Part of a small language model's weights: 15 layers.
Each number is 500 + 50 x the weight over its row's rms, rounded and kept within 0 to 999. Layers, rows and columns count from 0. Numbers have three digits each. The size before them is the row's rms in percent of the matrix's.

# down: layer 5 MLP down (transposed), 1280x320, rms 0.231, rows 1161-1186, columns 160-239
# gate: layer 5 MLP gate, 1280x320, rms 0.238, rows 1162-1186, columns 160-239
# up: layer 5 MLP up, 1280x320, rms 0.241, rows 1162-1186, columns 160-239
down1161 098:387554483394485564581537443554506467527427570559437536472521504482536449483525439537491454498479567553508513439463499522565477536476470502573529464490477444511508521453547455494551445440566499538486536357529428430511517505437448495462521506
gate1162 101:454458479548430488522454503550518536461517495471522461571482501517657477501466568573418476538512557553486453540549432438524470531488505549484571559391544544503534422489507490476485566529472559488496449481407571500483470517457509544531508489
up1162 102:480482461455502568513494474554511469529569507360548547591521519494462549393535493481440556419475398422462518509511535512437571524557434534517527515443493429528452573521509521516478532572551447549457442484446535539460403516554584484600551452
down1162 096:519454647614495508541478496568488466494457463460418423556472514445389437521396505444520536448428512388359492512486482529557474502489537442463514556496475616451553470522489500461478473554479507530444496590437504497552562465490461515420550426
gate1163 100:554519463561495463498423484431565471482508465429421498487505416505536440485559523410475551380497532478450525415420398562532515572420484492464477477475539563472495478576513543548465556531516454517593477467473420545475452530429453476441551543
up1163 097:553450492540461508516496484453411465485462471451471464575469412549501585493483505478557447434562501511419618476496459589511545493454622505551449520559510552471517532502468458498559397515487542515468512487573457535503520501533549511534526593
down1163 102:453458576553501502526370482443450442487452560474498516613477514573481479520453549473496438443546474487513509531391501440480396472475534460568514442581590525458563477465478437470507521512405437573536489500539536509406505488506586560530516485
gate1164 097:591512514399488462463483470430485480466436454452417416501489559508518562542559415581542524501561492501430510543518574507431501483430462437483395513544490503512495481526487517473436565506558407556519466515490563528447559534493529498507497528
up1164 095:486469540495566563429459507466518483531534576392465360491486488524473508580496469530422488451516502542492509522498579445525474476436551445472502539597522511572460458497424528437449506515465425474574468446503542499459460539480567531483486499
down1164 098:455518512451465482613560512438535477487537496462520502426458622584498414557503463527560498549607507377485469530463545624517474502501513504477582478476486524508551488427542527520497432494527446537439566593562587543517414462564598413450471580
gate1165 104:462425531558442551553456479429364537609521440340449448509459477460560355578451517455546472489540511474448536467494594575430492516460532583548486549519457489556487447540492517504538513511511613494505486469497535481490592445453526590485481511
up1165 103:508423548466456403502473532501458538534494539479482435591533534520550530495483477491543452437593498519376529576583427497464476393476510490514555467441531513520507497462509456567543492470537493437502461573436452630542484467592537575515484446
down1165 097:465552500441459479531551533539515468432490615534552445514430553467498485461548462486441468521543470614446486615485429568366486573473482467493456560549514571472521529501469473558552534421622508477514505518530480535562550397508472539517507549
gate1166 104:440487478489413434476506485592607496560529531487522511482441553559463551416550527518500496415492551453531492542481509442564532542407478488608494533486486461577476406440513483547534501530587570465539405419490524490530530490542400399472507498
up1166 105:511534518560491508555397502532485523408414570602501486506545500460413562410435551550561492532503504526437477482489480598466524497486523520511498525461476509508450510514448541637493559509550505444466444524403568482497468557468489484547486498
down1166 110:552455581523548470440498540487517480479488420590538502520505534473529529431528523536386547503543537583439468440560455451561491514584444559610562562473476489447494569534578520501486419433465609504475394482404423425550512524496476456534505396
gate1167 101:519446540652437600461443536504456420526527526481414407516546475488526465520557515425490437451521503509515470485361467519519559516494415512467557413472515486503524526405463479548533522463438588498407391508511485515564365428508482586486571469
up1167 099:535486385577513476509488469488466532430584457477474576422514528460489581542429543528448493470500548440527575436474525470526482447467513568549478507538440532514517543574540464513490438489515537520492490485506515439548498518469414635521447552
down1167 098:580459547485547525405420478381469456591401469453424501493498520536557444494627563460495535528535473557509575500503569448506452511562498451433532506562470481523493497528508508487456519631492484520482519417664514499445363531589527458460486469
gate1168 101:471486446476433554520430566467387498520508462511599533561435490556505430521450573379445552524499499390526434533563548545606475551508455532491479585481479500463571519544476409504502569503396486497522546482565562540491488527438493474497483408
up1168 098:515546410520439517604460393536517453542436652562539524516550523564523506502525539510544551443522513550435496444539505497493479472476473498462400535558512517554413440479457525495485560587537556487471540489536455432535504534553542525414494505
down1168 094:474499570557624482547535539387486547482550447508486444432415490543544432473468482456433524470504518526510537567508488555469499395557525554561493486409435535492451508478576478496597466483480547486466519522563420556591520648486533433522465461
gate1169 103:524538495559402475507472437638486444413520566474449523530496538467584497451506393536551481510518359416528568476470495550553516514434619487491511476587414517398519514480479437646470430500539559484458556505433463418482507512545436474549492480
up1169 103:513541478415541458541502487491511513481439482529474504489521543540518428428522488493474523405365419475440487440536460532410457531461475487458362532607525511582465532500389499498519433472514493530520463575503540455454505544594471536539554506
down1169 102:468535528459483500471470525709498477451507514506547415492488476552544580534532534543457495577511432505498545518556505639428564423477494387536423489464490459482500587409494528469394516551441533389524545513499441484499609466512426492520483476
gate1170 098:505561460527354515606501519540621453448508485472570455367514527470516554547571481461515479511465495559465519465464425470501548529499460495458510510478539542455484516462477459492492443473452571475455590485397496523574515590509485421507538590
up1170 100:468562585544501511497499489473578503558500435430551640507491537477498541448594452454489508592459440489563548446512453540478477374485428520460552517454474570481408449436568528486438423524499424578506508485428528446497532526490554570501493488
down1170 089:441393643377506545505453466493476542553436498462380564480527475478541472425475473539568559591482629525469537496566507454493430471603465513490413475509501509545521491541600533518491617484506559536514449518556484555483476490488460486515439706
gate1171 095:453486429506441540498517429527423511502479451499458438490376592443513478483533513531582424499572465514483426509523517427556452434450481387512466598516535482456460429514524495497569540582435447521534563391506540561531549641485564530497413479
up1171 095:501586444411524513509497566502433399405529505554570492572392456420497514556536538466561445474428545455489381472509517562508550496538538483535483417481479561474505513489520426539402579513494523583478573522537506589528638448531493526406568453
down1171 093:519499568473507570520452521464519405508511419532420530520528500526587453426516540464543518494487533448446470524497540437475393559453501469524446477545478488537498580506564486511462533449476584498456515447533454556586558514548613429527516417
gate1172 100:395506514539483517543542389526502504415576360446524512596509392613561512537499472500574574575471491542432553468469537573563528427473483580487547576419545527427568512504522512521498536507503542499533445547554504489487493490462508524573446512
up1172 097:514453512521475586510531455545507523526512536539481541532463548477459564448509508566521527538530434590553435531442557555584509578564542492542487590475510513444517561484554433568439608431452480559543466516478498481512547609496492433528485447
down1172 104:403507548520360523516520399484484500483423552400465518508484464458527485471497512494452542564453466509485530459538511504475507478484435625451565506473601427495484423495536509573442400440458525480491426447465534421475571490405492528565480542
gate1173 101:508459479484456523475548508441444452464463451456499513469496449495494477328463514452572468451515428439455454589492540487590480478512521527478466392497504495478593549485443461532452561490541552509487414514510500453492478488461532518529481462
up1173 105:451469558547442581489520465581491584456480495448514471496517404437420445487550466532451526518486483440499428550608491495439524469520533500522533419600496504482442534509493486537474516659650537547584479544443528593561406476528429538539453546
down1173 103:479468434559461499504426526393497476517517542538582523432531487526492400523408479504492504533497535526440371505541537582577526435591436441467544493569610485375455438426487538456444466669472434410500492526447518439400502537529465465517496469
gate1174 109:476558566442595443554377521520546477546532493556464615465432397594552643607447525489543495459497582496521469518496546468523415535421517590507569540481438551459537417442447422486463490508467428536600558499513457450490464451564488488516457501
up1174 103:570499516492372536470441595552577460474526476555451494501531511464523499495458454423564462433395542472572506493515433487447459486463548458501562502488526479520451525553547560488584408499464557426505473561581573503487483408515460551381414609
down1174 097:433466476397432473513474591508425461548406519482547519550543585397451509582477528429443535508502563489488552473480515462467527499549513477380535604479410412525461537415496490583503482491452472430553510478556524581458440460610500550466502605
gate1175 102:511516473539504555519523516512489568460502508561486553430472540507471561484497507604513427574458528486446460486567524509479423475455537569484571578492424490515505464448490535592485550479494484496492559534393525511564551546459520472572514529
up1175 096:552506496431517489446592462527421572525466548459495545491502474507360552477465501466470416548462464571531545481468638520502478526577527614522475483475540470428591539510457542540502569506571508453532614468508531533537537575558469495462472523
down1175 093:545491519488515442467507478602490564545421525500460458544525466553464428471550470483572486509523534539495526533512382490573550544493417513590510491548465474387576573508428542476558500541433552449549421473484520552540496436561466482454490459
gate1176 105:600553544528503411476485532455431456570550509539543413494484545468601505444513444548431500557489487426405540550562510498574490464431542431582420569557499482533383472548510588522457572493518434448560459500545505530535520452532574490603529545
up1176 103:568572515559446480565513457506488474483516518543443511521519491515548422556435517417635437469389492454533472487498485473529478518564519421567555360556471508504506470468550455492492538553472615553470520581487559521492521493516492500480562460
down1176 096:595546430517508445491497598429538531497464421542430424498536464508459505441388432542568518487466552429552468504473522456608475418482504465482561449537528419488493594517571448391399487491501542504516538549394477449478486552504572536494458465
gate1177 099:560505610456448425463518519491473451466515501489382536587532423613570405527568573506548445449527491531479401584570440535509562541484482503551505515494441538506445572464499531473528516535428448458495461441603490540528472425482526554491487431
up1177 101:469506526526602496499509524595537521575532524499550527506469440467598483449445466515550543611530582495573525400510527496447506491475417471505520497462508550539485476497460506482514492429520415507506605545536476526483486465371515478558434433
down1177 099:569499523470450531488449513501516570475470453544559522506502492461523561478457479416547466553476529404616471610485477447523507548508570451434540517532530443547515472440611531484495543475461462567520572474457433545507462485524494436477479526
gate1178 094:477538529536454570528515489454496471449501537460478481518402455447609489511565476418441550449562605465468560464523459487514527566470508431541550502543542460437466507517509496533480463549463412494528534479498603512565497580460502453495519538
up1178 095:428486515567505538626535518471409525422588549511478536529450511546521511449531540463490519465558549501480535441585519428480601452562540434504544482542488529395467507471458416486480423562449484496539528449562576498537547485472513471506471525
down1178 098:523508479577554505491485460445477424498502542541484566497415497441477475438554596503466440382543536474519547548543571471469539549500542440486508487542524530473499464528468478556447502547495448465556595453487505525437604464553526519487473436
gate1179 101:502456482517536467513541544439517576565579471499487542464410517472549494504452520580449528510536530463528433546479498504468524549455487476555554510493435462534461523496509480461454566510528543512556539464485512586484575500519417403515509475
up1179 101:453482535467516526499479498576466455484566560502471451518406476480482541562465583600528455550430480497534438474514524558449437596409459478536568427534513435495430514452520495447509489484481521475583547481495616455448513569494503477602568476
down1179 101:468455507405539465481543407555534451454520484453521470418462504422572465433527473550518548552495474537525432506540539530498455478468516553557469492606573433557550506545628566534570362481500423447517567604439495539461456538498470380447560485
gate1180 105:441466470506464435457330481489454529511485438531507553484528526450536511416490487551508525604429458520460474419532422491532469499497511486549435422446465575494324469532497485455383474508517512508317514504562567575529468545515474483522538409
up1180 105:606468381453530431468560513574437459539586429498594397464448607560556554516569500491378484594555418515517526502543515515478444449526523400506420507433554549500453463527443571531452473489400434493506534410450503526447427464430480454550521541
down1180 105:545414509452485488432451588486500473491508536473497392496391498527487564516476520507442518402470582590539457513579488517501479503473523523486490492576447493514594521572495415459505410480494486453520463448409511550507494520508545514577480478
gate1181 099:457444366550447397516604483520525551454507496526566531435563497506485501454481439555554444492445563499502560529412422490497511469470518530561549523466434583525538537531457504538567559523543522479450535500579438536573435495456505550503448509
up1181 100:393561556491493533597553511502495454512469528482524553488519557552494483540548462474411556504496508625488537451573507482468606461546438528520540565398420480519522534493441377351509503488506473483561518434534500480494588458556588471472447536
down1181 099:493437502543517441469472450506440452562490576517479467479444504448447509481492532503488502548522480567484418428490511526501535479532550335478563415475472552483620480463537497516502522549460489481500510488545482519436457581422482419525551491
gate1182 099:551531470486502519551495470400508458528511493565494462458441519526509515375541444572522554493524502458492474479576550456512565559499604361532556545546409543455543509528449556583472529452527435492512464577543479448538482409461590482489549599
up1182 101:481483537582505397542567436413552448540451520486547521527576504435575526490538474461443463453546529568603560469422544580498420507562447514546396431585554485523424442603604508573530486549416495473512564474527476543574451461441515510411422553
down1182 097:525551440524421438509508498548531520471500565501534636451543529548433519479527455628497456530508479428509438548394529478486474520434530515540435413560516427601525511539443503558465496502526446450428521433549515579494494536487432487473611490
gate1183 099:524621496491479469424507531551526485514618488544515506544507534428421497402576492460538473492467516489426466429505515528492572486487474507541539452508402535467454527396504472545530574499480505509481506461469378592531486557434593454557400545
up1183 097:547510536553459417463434555496469487534514517532444484478500544537465481537393481487557533559467516551509488480502445523520496507491516513497390437562407598444502505486523507417497509515329439507412470486468410479525544569391522506528424529
down1183 112:567592529556375460492416432513453511481490481438530449510492544572437496463485473472483485480502481488575461482600517497564530513517456467464455465552504480474604458557471519593433481457512490412483523501445467478544501546476462455549452445
gate1184 101:438429456445469513529507472481551475572508481492563535517556492512516476514483408522533565488519434545435504484485533542496545519439553371436510446556497466580474527505508437519493536553567584402456519508406596496520530437512450526558384505
up1184 098:526554468497485426463555541530404354458446548635539504553456549481494527471545528502494518476570501451422507476487525482573380446488517514483571535516526484431547428467543495537451423451445472432490456568549454510455513477423527554473527551
down1184 090:539409508456525441461552509545476426506489610570504565507590521449544521502581488524437493453505494510450556478474635499498550488451549443459503512533523487540504493459498572435492519482444442520553435499437487606505601399467557410601523458
gate1185 102:510456474419528454465496479499456491553432425466498578401452443454475344548461525441568535481556520502493488521524498465533581449447520515525545560412489504490534498521579496494470463563536518451561545477613486523432432424420489392428413546
up1185 098:532601480519535490507518539600511526444568404505461569486534344523572520466504565499418469485510473478560514543506466569510464452603480453497498513410463426546472554491483491546453546473461464552372549546477566483432550498532408459480431497
down1185 094:491473512553573477513543496513479466468508421504565570543393564570491488497531580570488540553480453468476576398493541571466528474480455465467450453527481489459500479498467573450537551578454514529508521409503537473405396551464465573529477538
gate1186 101:490419520419571488514514443525472467515476455516567471494536471479434578344545476447559499439469530471562516498478463400512497478524454499444574483469474581515444424523463577520540545522509454600441453433462569555429475548492490474405457526
up1186 098:542587477435452658516405427484446615537497611524573515437474511473482525487441440442500488552539554511425510442430510612519431459582548540491481504573537473539434454470474449561561556512526457479507510539559410443466434481559516385538537453
down1186 099:520511449429538540530500446521514597493518489482456524400446522422441544486380507489535389492499417539407448565454465581452472535454521483509461537580510487494537498477552453512535622472523525414450448589380390586513552519562492499503469491